config.yaml
head_dim: 32
vocab_size: 796
norm_place: "pre"
norm_eps: 1e-05
attn_scale: 0.177
parallel_block: false
init_std_qkv: 0.0663
beta1: 0.95
beta2: 0.95
lr_head: 0.011
schedule: "wsd"
dataset: "wikipedia_en"
Each number is 50 + 12 x the weight over its row's rms, rounded and kept within 0 to 99. Layers, rows and columns count from 0. The size before them is the row's rms in percent of the matrix's.

# down: layer 8 MLP down (transposed), 384x64, rms 0.568, rows 77-176, columns 0-31
# up: layer 8 MLP up, 384x64, rms 0.571, rows 78-177, columns 0-31
down77 121:33 56 66 42 46 41 34 34 66 68 33 60 56 49 39 44 45 57 61 35 37 62 49 34 46 40 59 50 62 51 56 29
up78 110:46 43 46 57 80 43 55 63 28 36 33 52 31 51 38 43 35 44 29 35 46 41 47 50 45 49 78 68 33 66 73 47
down78 104:60 32 31 59 42 51 56 39 35 57 69 57 34 47 48 50 60 46 65 69 48 53 57 48 64 51 54 58 77 54 46 39
up79 112:57 46 66 53 57 27 29 66 30 63 48 51 49 60 60 57 61 73 51 51 40 45 30 35 39 32 52 72 71 67 55 60
down79 097:36 59 45 33 61 62 55 35 57 48 60 46 58 44 49 57 69 30 54 62 59 39 55 45 30 29 25 46 70 52 45 70
up80 096:57 43 43 39 43 62 29 52 36 38 55 41 48 40 58 41 50 52 44 49 38 75 42 35 58 52 61 71 55 56 35 40
down80 094:43 46 48 50 63 48 43 60 50 48 55 39 40 40 53 61 31 43 39 50 40 54 51 40 53 52 57 54 45 40 47 70
up81 102:57 46 60 60 53 42 41 40 47 31 37 30 52 55 43 48 46 61 51 40 27 63 27 62 67 70 53 60 41 44 55 64
down81 097:54 51 42 65 49 49 54 55 50 58 21 54 33 35 42 41 57 47 35 29 46 62 70 25 64 33 73 58 68 36 29 54
up82 117:58 77 52 45 61 38 84 68 46 46 44 48 82 56 55 52 60 55 46 49 41 61 63 47 49 53 55 55 47 37 19 68
down82 108:47 37 42 33 45 42 49 51 73 55 28 47 31 37 48 42 42 44 35 53 46 54 46 43 43 35 31 43 52 31 54 60
up83 102:28 73 36 56 40 39 69 43 39 52 41 52 44 32 52 56 66 56 47 70 16 46 64 64 47 53 53 63 38 40 56 48
down83 111:42 34 55 63 50 45 74 61 43 44 64 62 58 40 54 21 46 42 51 58 46 58 50 40 32 47 48 54 78 64 50 55
up84 113:57 58 61 39 42 56 50 30 48 41 27 34 48 69 36 39 58 37 44 73 41 47 62 35 46 42 53 83 40 42 34 42
down84 100:28 61 61 50 38 34 57 63 50 48 53 53 40 62 52 33 58 53 71 49 51 34 48 58 32 78 62 41 62 71 64 43
up85 110:33 47 85 52 46 28 42 57 42 60 46 45 29 61 50 63 52 56 54 30 43 58 64 22 67 47 34 64 41 56 52 50
down85 114:65 42 40 60 52 52 29 55 67 59 43 55 56 43 50 65 48 46 45 41 57 60 52 58 31 35 38 48 58 15 65 58
up86 096:71 71 49 37 53 48 45 35 55 47 37 47 63 65 39 61 74 40 46 49 48 49 73 45 50 25 51 70 37 79 64 47
down86 089:48 40 41 28 20 38 40 51 22 43 50 45 75 34 45 51 67 42 47 71 45 61 42 47 60 59 56 54 78 57 44 50
up87 107:42 49 46 48 53 46 66 74 53 47 48 41 54 55 39 67 70 51 53 63 25 58 74 57 45 42 66 63 55 27 33 56
down87 108:59 36 60 54 50 54 28 29 44 39 42 57 58 54 54 57 38 53 46 58 51 43 36 49 62 47 57 45 33 42 49 74
up88 102:52 48 53 40 54 52 56 55 41 30 42 45 39 50 39 39 73 67 65 53 51 43 67 39 51 44 72 53 25 35 55 75
down88 084:60 47 45 62 59 64 66 59 46 67 46 43 45 46 46 57 65 31 54 61 56 55 58 74 33 59 42 18 50 42 80 33
up89 097:49 59 62 54 39 45 45 65 38 67 58 44 40 55 43 47 26 40 39 49 54 39 51 68 40 54 45 51 40 55 38 58
down89 090:51 32 51 51 35 66 38 52 64 67 59 45 52 25 69 25 67 61 62 52 45 40 69 52 78 64 41 46 57 23 48 57
up90 093:52 32 46 48 58 56 53 36 59 46 46 47 52 46 43 72 37 70 55 39 54 50 59 39 51 34 42 75 26 57 37 47
down90 094:52 50 47 54 51 46 51 60 56 80 33 32 42 45 27 70 72 63 31 55 34 69 22 44 54 32 33 52 48 44 28 40
up91 100:47 46 27 52 33 42 58 58 41 58 42 53 35 52 56 37 39 48 45 43 38 67 69 49 70 64 65 52 52 45 46 55
down91 088:66 52 40 67 63 68 59 29 25 37 55 47 51 46 46 71 47 48 52 49 67 54 47 53 52 60 46 43 70 27 29 79
up92 098:54 47 52 49 66 48 41 28 64 45 50 58 56 48 59 54 71 56 63 68 70 50 51 57 55 65 56 63 36 51 67 60
down92 098:60 58 66 64 34 70 46 60 85 40 56 48 69 50 37 60 56 51 60 54 34 55 44 44 41 55 51 52 54 63 39 42
up93 096:53 48 33 79 31 44 62 74 59 49 51 66 60 37 47 61 43 69 53 41 23 51 48 56 54 62 72 47 39 58 31 61
down93 101:28 60 50 52 63 48 38 46 52 57 62 55 53 39 40 52 42 67 70 54 56 41 54 23 56 55 54 41 44 74 65 64
up94 118:53 45 56 56 47 36 50 36 57 56 44 24 40 42 50 57 58 81 38 49 53 52 28 53 48 60 42 31 50 48 57 60
down94 116:33 48 53 53 72 53 48 20 30 63 51 62 34 53 43 55 41 42 54 64 65 45 59 58 78 55 68 37 63 45 42 33
up95 095:59 58 54 59 50 47 64 53 55 45 46 36 45 59 79 77 56 49 54 48 55 65 54 46 58 54 30 62 37 43 51 58
down95 090:68 48 33 44 50 33 58 44 50 51 65 34 71 82 49 66 77 43 39 48 38 53 70 43 33 55 61 48 47 49 54 52
up96 094:47 38 65 66 48 51 61 59 71 49 50 74 70 52 41 65 48 62 42 35 47 41 69 41 64 53 41 64 56 44 20 57
down96 103:43 52 60 60 75 52 45 45 49 33 53 52 43 61 35 49 63 35 57 57 45 55 68 54 36 42 53 37 19 40 60 58
up97 084:26 55 66 48 54 39 43 54 57 39 67 41 56 70 56 70 45 27 61 51 46 35 44 50 54 31 57 42 36 69 26 66
down97 098:40 44 75 52 47 71 24 50 64 53 50 44 56 44 56 47 74 46 40 75 39 43 56 51 53 42 44 57 71 56 49 39
up98 115:59 70 78 47 30 54 35 43 61 46 50 57 41 49 80 62 50 56 58 71 35 27 46 45 41 43 64 45 49 68 49 53
down98 100:37 39 58 69 58 54 63 55 48 55 32 53 47 51 55 59 41 47 42 31 49 52 41 56 62 59 43 51 60 37 15 48
up99 100:57 60 32 64 36 58 50 44 55 39 51 43 56 46 31 52 38 53 48 40 37 53 63 54 58 59 31 50 42 50 34 69
down99 087:69 55 58 73 71 46 37 68 27 55 45 70 26 56 50 57 49 67 52 54 53 36 60 47 35 42 53 40 67 56 66 59
up100 100:48 63 34 54 42 46 49 30 48 46 59 66 49 55 37 54 60 54 46 42 47 51 60 51 61 39 30 48 44 37 36 52
down100 107:47 51 68 40 54 44 49 58 46 55 45 55 64 53 65 38 45 67 54 58 77 68 59 49 46 79 23 63 68 59 32 41
up101 123:62 72 46 52 35 41 48 62 64 33 40 40 48 54 37 57 68 34 57 36 42 55 72 52 47 42 38 47 58 36 66 53
down101 112:45 55 62 49 61 46 25 73 30 45 46 37 58 44 47 63 42 48 51 48 54 53 50 65 56 53 37 56 51 57 62 44
up102 107:30 49 55 48 51 32 70 54 53 44 47 85 66 53 39 50 75 48 54 53 69 30 37 48 52 40 31 44 43 42 43 45
down102 105:36 53 41 64 78 40 29 56 50 37 51 59 52 46 42 68 46 60 68 46 28 43 42 64 48 51 62 39 63 46 54 63
up103 105:60 52 70 42 45 26 57 63 49 58 29 30 21 65 33 54 26 31 61 39 58 48 69 58 42 55 48 62 40 42 47 50
down103 111:51 43 44 41 53 42 22 61 49 64 54 58 68 36 29 34 55 55 57 59 37 20 42 61 69 70 35 32 48 36 35 43
up104 092:59 47 69 63 38 47 59 39 42 66 38 42 80 38 49 41 32 49 47 54 37 58 34 64 77 45 59 57 58 46 67 38
down104 093:65 44 51 20 72 32 49 53 67 22 50 50 46 62 53 53 38 63 52 43 72 43 43 34 61 24 65 57 36 49 55 42
up105 087:55 62 46 42 66 47 30 42 62 37 53 53 38 35 36 49 50 47 50 58 35 42 61 38 66 55 53 36 47 57 62 35
down105 091:44 55 45 60 42 60 57 39 49 60 33 50 56 58 61 48 58 49 43 48 38 35 61 66 59 53 58 47 52 49 43 55
up106 102:39 49 38 54 49 63 63 45 48 21 53 45 49 41 44 67 53 58 48 64 39 55 62 51 50 56 56 27 30 72 63 38
down106 094:70 57 46 28 58 47 48 50 26 72 42 58 53 33 56 47 45 51 49 59 35 51 58 50 71 64 49 40 43 54 46 49
up107 107:78 59 56 61 50 63 70 67 44 49 53 80 63 40 36 39 52 54 35 44 49 51 52 36 51 57 51 67 50 30 26 60
down107 113:42 36 67 67 61 66 44 51 38 64 42 64 49 27 49 49 41 46 56 66 54 40 59 50 35 44 54 50 75 31 40 47
up108 102:52 44 55 46 53 33 57 56 57 40 44 51 50 58 42 60 47 66 62 49 20 80 38 50 37 60 54 48 65 48 61 51
down108 099:46 63 44 59 51 76 39 55 47 44 51 52 36 48 61 31 78 46 57 49 81 46 57 52 60 32 38 43 40 59 53 51
up109 106:69 33 44 52 64 77 38 69 67 43 46 50 65 43 54 45 57 84 51 59 51 64 68 57 56 68 70 71 43 34 36 46
down109 108:44 59 13 41 53 42 51 32 48 38 69 48 49 56 46 28 54 26 55 61 28 37 59 54 45 47 48 52 34 59 67 37
up110 096:33 57 57 70 18 63 58 44 52 42 58 53 60 44 56 66 47 47 55 47 72 61 50 24 73 52 45 49 48 48 45 43
down110 101:40 65 66 40 56 56 37 55 56 55 63 35 47 42 47 39 40 55 46 60 67 53 30 50 51 43 50 39 45 31 49 79
up111 078:57 60 50 36 51 58 53 52 68 42 36 47 77 65 63 55 38 52 44 52 31 21 26 71 43 51 60 59 38 50 49 46
down111 085:57 56 46 68 58 37 51 47 52 48 46 49 33 49 46 25 61 52 54 30 30 37 42 29 50 59 55 66 56 49 60 21
up112 103:40 29 75 56 60 26 47 55 47 50 50 38 38 57 65 56 66 42 43 70 56 38 49 59 52 66 55 41 47 64 52 50
down112 086:68 44 39 54 65 63 43 28 45 53 45 89 75 74 32 59 52 43 57 38 37 41 38 56 46 56 41 70 54 41 51 56
up113 102:49 45 66 63 47 58 65 45 61 47 48 42 64 34 75 60 60 78 55 67 38 08 52 48 59 67 56 42 65 62 64 53
down113 115:22 65 71 40 67 58 65 60 52 67 50 48 47 60 65 67 45 42 67 62 39 52 53 57 31 33 41 60 59 53 46 68
up114 106:58 64 43 29 60 41 55 47 35 48 20 77 55 28 54 56 53 66 46 54 69 27 38 67 43 51 55 48 56 54 36 42
down114 102:47 57 50 40 65 46 53 53 60 54 57 52 23 61 46 53 51 39 56 62 44 63 56 19 46 26 38 36 46 50 46 43
up115 121:44 48 59 31 59 31 59 53 35 39 61 42 56 39 59 40 54 41 40 50 48 40 49 52 26 59 45 60 73 60 51 42
down115 135:71 69 74 53 52 42 21 55 45 36 46 53 46 31 65 48 59 39 41 60 60 50 56 61 39 29 60 29 55 59 45 35
up116 098:45 41 56 62 73 49 36 51 40 28 51 44 60 44 35 54 41 48 52 38 43 52 51 43 70 57 44 53 48 46 47 56
down116 100:51 51 45 17 50 41 69 43 69 47 49 35 48 40 59 53 38 57 43 46 57 42 58 55 46 28 52 33 54 44 65 61
up117 104:41 59 69 49 70 57 68 53 49 43 51 60 48 35 38 32 62 53 41 61 43 41 67 30 56 53 37 50 56 61 52 62
down117 113:51 47 31 34 45 43 28 40 65 49 50 45 32 42 80 52 48 48 40 39 40 50 41 24 65 62 54 69 49 42 23 42
up118 084:58 51 55 47 62 45 45 37 51 75 49 67 52 53 55 50 72 48 84 45 53 62 60 50 62 47 51 52 42 36 37 47
down118 096:59 40 40 28 65 47 67 31 43 63 55 43 38 61 53 66 44 53 50 60 45 46 37 36 58 52 33 43 58 72 51 33
up119 100:58 48 53 41 55 69 48 54 44 26 30 53 41 48 67 45 70 75 47 47 51 46 48 63 41 49 50 50 51 39 42 20
down119 096:37 65 30 36 58 48 53 44 49 50 66 36 54 53 68 61 33 43 59 50 29 48 55 55 68 45 60 80 50 69 59 48
up120 096:59 55 56 46 70 49 29 49 29 31 58 64 52 26 51 42 73 58 41 55 67 49 43 45 53 60 48 37 44 50 68 56
down120 094:42 56 36 53 35 48 64 46 52 21 48 40 63 64 53 45 61 65 17 45 61 48 53 52 61 57 60 56 57 51 52 64
up121 099:35 54 37 44 44 52 33 52 61 69 50 33 55 42 43 58 47 45 24 32 34 58 60 53 54 48 44 65 67 55 64 50
down121 094:42 58 32 46 67 51 25 73 60 49 55 37 55 42 38 52 42 64 51 49 63 51 24 33 54 44 63 51 67 42 30 55
up122 104:61 71 36 63 46 55 40 49 51 43 51 73 65 50 63 53 64 58 46 57 53 61 52 53 53 68 49 54 41 39 51 59
down122 108:77 44 68 58 59 69 48 50 57 20 56 41 47 76 43 62 48 56 65 39 51 50 41 46 42 30 50 44 38 42 69 57
up123 114:47 63 56 41 47 46 51 53 60 54 60 57 50 28 58 57 54 66 36 71 50 43 71 50 50 22 39 43 48 69 47 56
down123 104:41 29 26 57 50 47 64 75 45 58 34 49 69 55 70 42 67 66 56 39 65 61 43 47 60 52 51 42 46 47 65 50
up124 101:36 52 45 70 48 53 54 46 70 43 62 40 65 53 54 51 60 53 62 53 46 25 65 73 44 55 28 60 46 56 48 39
down124 097:39 53 54 20 47 54 56 43 48 54 56 56 46 69 64 54 69 30 50 45 66 42 72 43 52 63 32 57 38 41 68 46
up125 104:52 59 53 63 37 57 69 44 58 62 43 41 44 58 34 66 44 25 38 43 50 42 66 54 65 27 57 28 46 74 76 47
down125 101:53 49 43 38 49 55 42 39 43 56 27 75 52 56 15 68 34 55 38 58 43 51 59 50 76 31 56 51 71 59 66 58
up126 099:56 61 47 36 59 58 73 57 62 41 32 47 52 50 39 44 28 57 44 52 49 57 54 65 48 38 63 31 45 66 42 62
down126 098:37 51 50 68 37 47 34 52 48 46 54 57 69 53 60 39 72 27 58 29 56 51 61 50 33 57 39 62 54 56 37 39
up127 100:46 70 58 40 60 41 70 57 55 37 31 35 37 57 48 68 62 35 49 60 52 65 56 24 65 44 55 57 64 48 71 69
down127 085:58 51 29 51 37 47 71 35 50 41 59 62 52 31 55 50 68 54 68 49 67 32 58 50 46 37 62 28 48 42 42 73
up128 096:61 51 78 63 51 42 68 47 46 59 30 26 60 55 45 39 30 55 56 35 43 66 47 58 56 36 47 63 48 40 48 47
down128 101:50 54 48 61 62 54 46 55 52 51 73 76 33 49 45 40 41 39 48 54 31 48 43 73 44 60 28 60 48 39 58 61
up129 084:77 52 36 52 57 36 45 51 59 44 32 66 58 47 56 54 43 51 55 49 39 47 65 59 72 41 67 60 52 70 45 52
down129 087:45 56 50 53 48 64 52 66 66 61 56 66 68 65 51 63 76 26 60 74 34 69 54 38 36 46 47 57 49 52 44 43
up130 108:29 46 52 48 49 41 38 65 65 59 37 34 36 70 48 55 38 78 53 50 48 32 76 47 57 48 71 50 34 64 36 42
down130 106:40 41 60 63 38 71 66 57 48 50 52 44 50 46 47 43 64 56 52 55 79 61 55 46 39 63 43 36 44 61 43 46
up131 103:52 70 58 49 74 55 43 48 47 48 35 69 45 58 46 63 43 43 67 63 30 62 51 61 51 25 48 65 79 58 46 71
down131 101:54 46 44 44 77 51 44 31 57 62 66 41 55 31 56 51 52 66 33 41 51 48 38 29 52 50 21 47 36 43 36 37
up132 088:46 46 59 51 49 56 52 58 54 45 67 38 54 49 39 57 36 58 75 48 53 53 53 48 41 44 39 28 68 58 61 35
down132 093:47 52 59 24 56 46 38 38 51 42 51 45 32 49 56 30 44 29 65 52 79 42 35 56 49 49 35 44 41 42 61 62
up133 092:41 47 61 55 54 40 49 39 73 41 47 51 66 24 74 51 65 64 46 58 57 50 55 45 51 58 35 55 39 43 59 61
down133 104:46 82 58 68 54 52 56 49 63 39 49 47 62 49 47 33 65 45 47 51 15 57 52 55 47 57 75 31 56 62 50 50
up134 087:54 39 49 28 60 54 55 71 67 56 65 70 25 47 43 55 36 55 60 49 54 50 42 42 55 46 73 40 43 52 51 44
down134 092:74 53 20 54 38 48 41 26 50 67 63 42 62 54 62 42 65 45 45 50 46 54 57 50 24 63 53 34 49 65 19 41
up135 098:45 54 46 39 51 68 49 52 60 42 50 57 57 39 64 58 60 59 41 39 50 52 71 62 55 32 52 36 17 48 55 50
down135 096:54 39 58 56 66 33 47 39 47 69 55 49 53 64 42 58 57 44 37 50 40 46 37 44 51 68 35 41 63 57 26 55
up136 100:62 43 68 49 53 47 37 44 32 47 60 45 55 41 63 54 30 64 45 56 39 59 57 32 56 49 58 60 42 59 54 42
down136 087:44 71 30 55 49 67 30 30 65 60 53 66 40 38 34 40 60 51 61 50 41 39 38 45 55 32 30 41 60 30 55 48
up137 097:43 61 52 45 51 32 48 70 26 27 41 40 44 46 37 40 66 75 49 42 51 46 47 47 41 52 58 66 60 35 41 30
down137 088:63 20 41 50 59 56 61 42 58 58 43 20 60 50 59 66 54 38 52 45 49 76 50 58 40 62 49 45 45 47 42 43
up138 101:63 54 49 52 55 59 57 80 78 53 59 47 47 54 56 48 55 75 48 53 29 57 69 79 28 48 53 51 50 52 54 56
down138 093:41 44 41 58 61 49 66 38 36 42 53 49 46 48 55 39 35 56 34 46 54 36 51 58 53 43 58 44 39 28 47 65
up139 097:60 57 60 30 46 37 53 39 65 67 58 48 41 31 57 26 46 42 43 59 51 65 56 59 58 48 67 69 22 52 50 47
down139 094:51 40 57 61 71 57 58 63 28 35 43 43 61 65 52 64 46 60 55 53 55 32 27 46 37 47 43 22 56 54 57 69
up140 105:66 48 56 43 56 52 23 46 57 26 55 49 54 41 48 54 68 52 23 77 41 61 48 76 56 46 56 54 53 48 62 58
down140 118:48 59 27 55 39 40 47 25 46 66 48 46 61 55 56 44 47 53 48 51 56 67 66 46 55 39 41 34 56 72 43 32
up141 108:66 58 42 34 40 64 54 46 40 57 43 54 50 42 34 69 48 78 48 58 33 58 45 38 69 49 53 55 52 62 52 56
down141 127:45 60 58 63 48 58 40 59 41 48 69 45 30 45 48 28 51 49 44 47 55 54 35 61 89 60 53 56 43 69 68 41
up142 117:60 44 59 65 62 52 50 48 36 32 51 48 38 56 47 51 33 59 43 52 36 57 65 50 46 49 57 66 58 51 60 67
down142 116:35 40 52 79 68 51 42 48 50 65 38 35 44 48 45 32 50 51 39 33 53 45 36 46 43 43 47 35 63 56 39 45
up143 089:46 46 57 71 53 29 52 45 29 43 53 57 59 41 68 58 47 50 30 39 43 61 56 52 59 51 46 51 48 62 74 40
down143 085:52 35 44 29 33 37 48 24 49 52 58 64 38 58 53 47 50 50 42 57 51 39 54 47 41 64 39 49 61 42 62 69
up144 093:70 44 54 61 38 45 66 71 58 59 44 46 67 50 57 55 57 69 67 42 36 61 43 47 41 47 67 65 35 46 25 58
down144 088:45 60 42 61 44 50 70 27 42 60 53 53 75 54 34 54 39 38 63 62 76 59 46 51 59 48 40 52 40 40 63 51
up145 108:50 44 81 60 38 60 40 25 35 40 56 58 53 23 53 57 29 58 63 66 57 55 41 29 63 55 40 61 41 49 64 56
down145 105:53 44 43 59 64 26 26 54 34 64 15 43 51 34 44 57 56 50 41 42 73 53 53 46 71 49 76 36 36 65 58 66
up146 103:64 59 63 59 41 63 66 48 50 26 66 61 62 54 65 43 43 69 66 71 30 47 39 57 37 52 34 50 54 53 29 51
down146 111:36 49 66 41 53 64 38 68 43 71 55 46 60 48 20 50 64 48 47 52 47 38 41 52 57 41 52 45 44 39 47 41
up147 098:40 50 54 32 65 55 65 61 53 40 47 47 52 67 49 48 49 51 28 39 39 53 33 60 55 38 34 57 63 67 62 46
down147 094:46 53 31 47 59 42 37 68 58 76 60 27 46 68 56 46 55 41 45 40 50 52 68 53 42 46 46 64 78 53 66 40
up148 092:49 41 63 77 48 52 46 43 56 47 44 60 22 43 46 38 62 64 65 41 37 27 47 47 41 42 61 50 52 56 50 44
down148 110:43 49 46 41 66 42 78 47 50 53 58 61 32 50 54 42 24 52 42 32 62 54 44 41 57 43 46 54 25 26 38 39
up149 098:39 53 46 48 61 46 63 58 61 38 12 76 36 57 56 39 48 43 45 43 37 49 39 55 60 83 50 46 42 65 54 42
down149 097:51 45 37 58 48 64 56 28 55 50 52 45 55 26 53 61 45 44 53 38 55 48 51 67 54 44 28 57 58 26 49 78
up150 097:53 48 68 48 42 53 34 61 65 52 55 63 62 35 60 41 64 57 10 50 28 62 41 37 61 39 43 46 34 48 52 46
down150 104:36 39 33 28 49 44 64 29 51 42 47 59 64 35 51 48 32 47 23 44 64 40 63 57 38 49 50 53 45 57 55 50
up151 087:74 50 69 45 50 44 70 57 28 39 51 69 69 56 49 51 58 46 45 72 40 60 55 54 42 42 41 36 39 45 39 57
down151 104:64 49 56 70 55 49 68 43 67 80 61 46 69 60 68 57 45 48 66 43 43 66 54 51 32 52 70 40 54 31 36 40
up152 081:45 45 63 51 46 44 70 53 53 53 37 23 31 46 52 59 30 36 54 31 61 55 60 22 43 44 65 63 45 60 61 37
down152 092:37 35 53 55 59 49 56 47 55 49 53 37 23 55 19 43 47 39 49 54 61 59 46 44 43 43 62 40 52 53 65 40
up153 115:36 52 54 57 43 49 42 61 59 51 55 45 59 63 57 58 67 42 33 73 53 67 64 49 64 42 33 38 56 42 42 54
down153 104:44 12 55 49 64 62 52 57 50 35 42 37 35 46 39 35 29 41 56 48 76 33 52 58 60 39 49 61 39 49 48 41
up154 105:51 47 48 50 47 53 52 21 29 41 52 58 40 41 24 53 46 79 37 44 36 53 56 52 52 52 56 59 57 73 31 46
down154 096:81 55 35 49 44 48 33 57 53 47 44 49 53 63 47 50 62 30 59 29 46 39 41 71 60 56 51 53 29 32 34 39
up155 114:61 72 61 53 52 50 41 52 52 64 49 40 49 41 52 35 46 78 42 55 63 48 36 44 37 47 28 59 45 67 26 33
down155 096:66 56 36 50 29 49 66 35 50 43 29 51 68 51 46 41 42 36 32 51 35 61 62 65 58 39 46 40 64 57 83 44
up156 095:06 65 61 50 60 35 74 49 51 51 50 59 75 58 57 54 53 49 49 36 53 48 57 62 63 65 45 60 46 43 54 69
down156 087:53 53 33 37 34 25 34 58 35 42 46 36 33 64 32 56 53 47 60 45 34 50 43 44 53 43 29 47 49 52 54 68
up157 106:51 57 58 64 99 36 52 19 38 40 26 44 50 46 52 49 65 59 42 47 52 40 45 48 58 40 43 23 38 49 31 47
down157 113:57 58 44 28 33 54 41 57 58 46 61 46 50 50 27 49 42 59 66 49 25 47 50 58 52 29 47 46 76 25 28 47
up158 099:39 52 69 54 67 67 39 28 23 43 65 46 50 45 31 61 54 58 42 51 44 64 53 45 53 61 49 24 43 56 67 48
down158 085:38 46 42 53 47 30 59 43 58 62 56 53 54 43 58 36 54 48 62 58 38 67 38 57 55 60 46 58 67 47 56 34
up159 095:67 60 66 47 31 30 40 69 37 48 65 51 59 48 40 51 50 43 60 50 55 53 60 42 69 66 52 66 45 31 41 62
down159 094:17 60 26 42 57 53 39 46 42 67 50 76 68 42 45 42 50 58 66 31 47 58 47 34 53 46 51 41 40 44 41 67
up160 102:51 67 42 50 43 43 54 52 44 62 48 51 63 33 57 46 45 55 36 65 57 49 27 56 48 63 55 29 53 56 45 57
down160 122:48 67 44 32 33 61 54 58 52 52 42 51 77 27 44 34 67 53 51 66 42 48 54 66 32 77 58 30 44 32 42 57
up161 115:38 34 58 48 52 35 46 63 41 31 41 61 54 52 44 57 53 54 41 62 49 58 64 18 35 50 62 50 48 40 44 50
down161 102:70 55 25 58 48 46 60 46 47 54 63 51 37 69 57 71 36 55 48 35 52 51 52 79 40 53 49 65 55 45 55 46
up162 112:64 55 69 57 56 51 35 49 43 54 28 38 58 54 55 58 64 51 87 54 58 55 48 42 49 70 67 71 52 55 41 52
down162 112:70 58 45 56 55 63 41 40 41 46 44 40 62 49 36 43 55 61 46 74 62 42 46 63 42 20 33 43 76 52 53 53
up163 093:56 75 75 54 66 29 50 23 52 67 57 37 65 48 50 71 48 59 51 43 40 47 58 46 55 66 49 56 54 73 59 44
down163 112:58 61 73 52 71 30 32 64 49 74 47 33 49 46 50 60 55 45 28 53 55 63 62 42 30 24 38 49 53 67 57 68
up164 104:48 59 56 60 35 60 46 63 42 31 66 49 34 56 56 83 55 52 74 62 54 58 51 63 54 59 58 78 34 65 48 63
down164 102:57 44 54 54 56 45 60 43 43 34 55 50 70 37 39 35 65 51 48 24 35 48 51 33 57 40 49 53 49 45 20 43
up165 120:67 56 54 48 57 24 32 52 31 38 57 62 57 37 56 51 57 44 51 73 38 33 68 67 44 37 40 64 59 66 49 18
down165 097:57 48 60 42 45 37 74 20 48 56 49 31 69 66 62 59 64 47 43 49 53 56 50 59 59 56 43 49 55 39 66 51
up166 098:47 46 66 48 43 42 48 34 40 48 50 57 31 32 47 61 46 48 51 42 43 33 30 57 47 27 68 62 34 47 51 40
down166 092:55 45 30 47 56 79 62 44 64 22 50 42 60 54 28 44 61 54 45 54 61 53 66 23 42 62 39 40 61 33 45 54
up167 094:58 53 31 55 48 37 56 54 33 59 24 56 69 43 63 66 41 52 44 58 48 43 45 78 51 58 51 50 58 50 43 42
down167 089:36 38 38 69 31 44 54 47 59 48 44 72 37 57 40 55 62 45 38 50 55 60 61 39 38 42 60 34 51 25 54 41
up168 092:66 48 64 44 65 43 62 37 50 43 64 61 35 37 26 44 54 52 46 62 58 46 46 16 50 32 46 51 26 52 51 44
down168 088:52 62 29 54 42 40 45 51 61 58 78 56 57 48 66 65 44 32 59 61 47 66 42 60 69 52 46 62 61 31 50 31
up169 100:58 44 64 45 60 34 51 53 35 54 33 61 69 61 59 62 47 63 42 60 46 59 57 49 83 56 65 71 31 26 51 57
down169 107:80 37 42 50 55 70 50 59 41 57 50 49 56 68 45 45 55 38 42 30 45 45 43 55 27 81 32 48 40 60 65 57
up170 109:52 50 68 37 51 39 45 64 51 43 55 48 54 50 58 50 41 62 46 33 56 62 32 38 58 35 55 49 34 56 76 46
down170 111:49 42 37 55 37 42 56 36 67 55 51 49 65 33 60 42 48 53 38 40 24 64 46 46 42 60 41 67 62 49 66 51
up171 087:38 51 52 32 65 33 70 49 63 32 48 61 47 35 54 66 56 32 56 57 34 70 40 64 44 75 63 69 64 59 44 44
down171 102:69 46 59 30 49 51 33 50 45 44 46 49 49 48 69 52 43 86 62 52 39 40 50 53 50 43 48 40 41 73 74 49
up172 092:37 45 62 68 51 55 44 64 66 56 47 50 49 49 26 41 51 51 38 39 24 61 45 45 33 29 62 69 34 63 65 60
down172 116:65 47 64 59 39 48 42 39 58 57 57 35 44 63 37 70 57 40 52 51 49 48 64 38 35 37 49 51 59 65 37 52
up173 106:41 53 67 41 52 51 52 52 37 47 57 65 62 50 57 56 49 47 42 49 49 72 51 60 57 68 49 62 54 40 67 77
down173 117:41 61 72 47 60 60 49 51 48 50 73 33 35 58 59 37 32 46 45 58 45 47 44 53 45 64 30 45 43 65 46 59
up174 097:40 66 63 40 27 51 42 25 34 51 48 48 58 42 66 53 58 62 59 48 53 79 48 54 39 58 25 60 64 41 46 49
down174 108:43 57 71 40 36 28 39 66 51 71 44 50 60 42 55 54 45 43 57 59 48 42 54 51 76 40 34 47 45 46 57 44
up175 103:53 40 60 37 53 48 31 50 50 39 59 66 59 53 52 66 46 56 34 37 61 61 25 72 62 49 47 43 62 41 77 46
down175 094:68 51 32 54 48 53 55 57 74 41 51 34 45 53 33 39 58 53 64 48 60 68 59 40 31 43 41 38 46 66 33 58
up176 103:39 49 56 54 38 47 47 43 50 56 51 60 28 47 42 67 32 62 63 73 38 57 56 53 60 31 49 67 61 46 37 69
down176 105:37 63 32 34 44 55 37 77 35 50 49 62 56 41 64 51 36 40 51 26 48 47 55 57 41 44 57 36 37 45 69 60
up177 096:51 36 61 37 54 57 54 41 62 37 53 66 46 64 41 60 50 51 59 38 31 87 81 53 42 29 36 42 42 57 43 60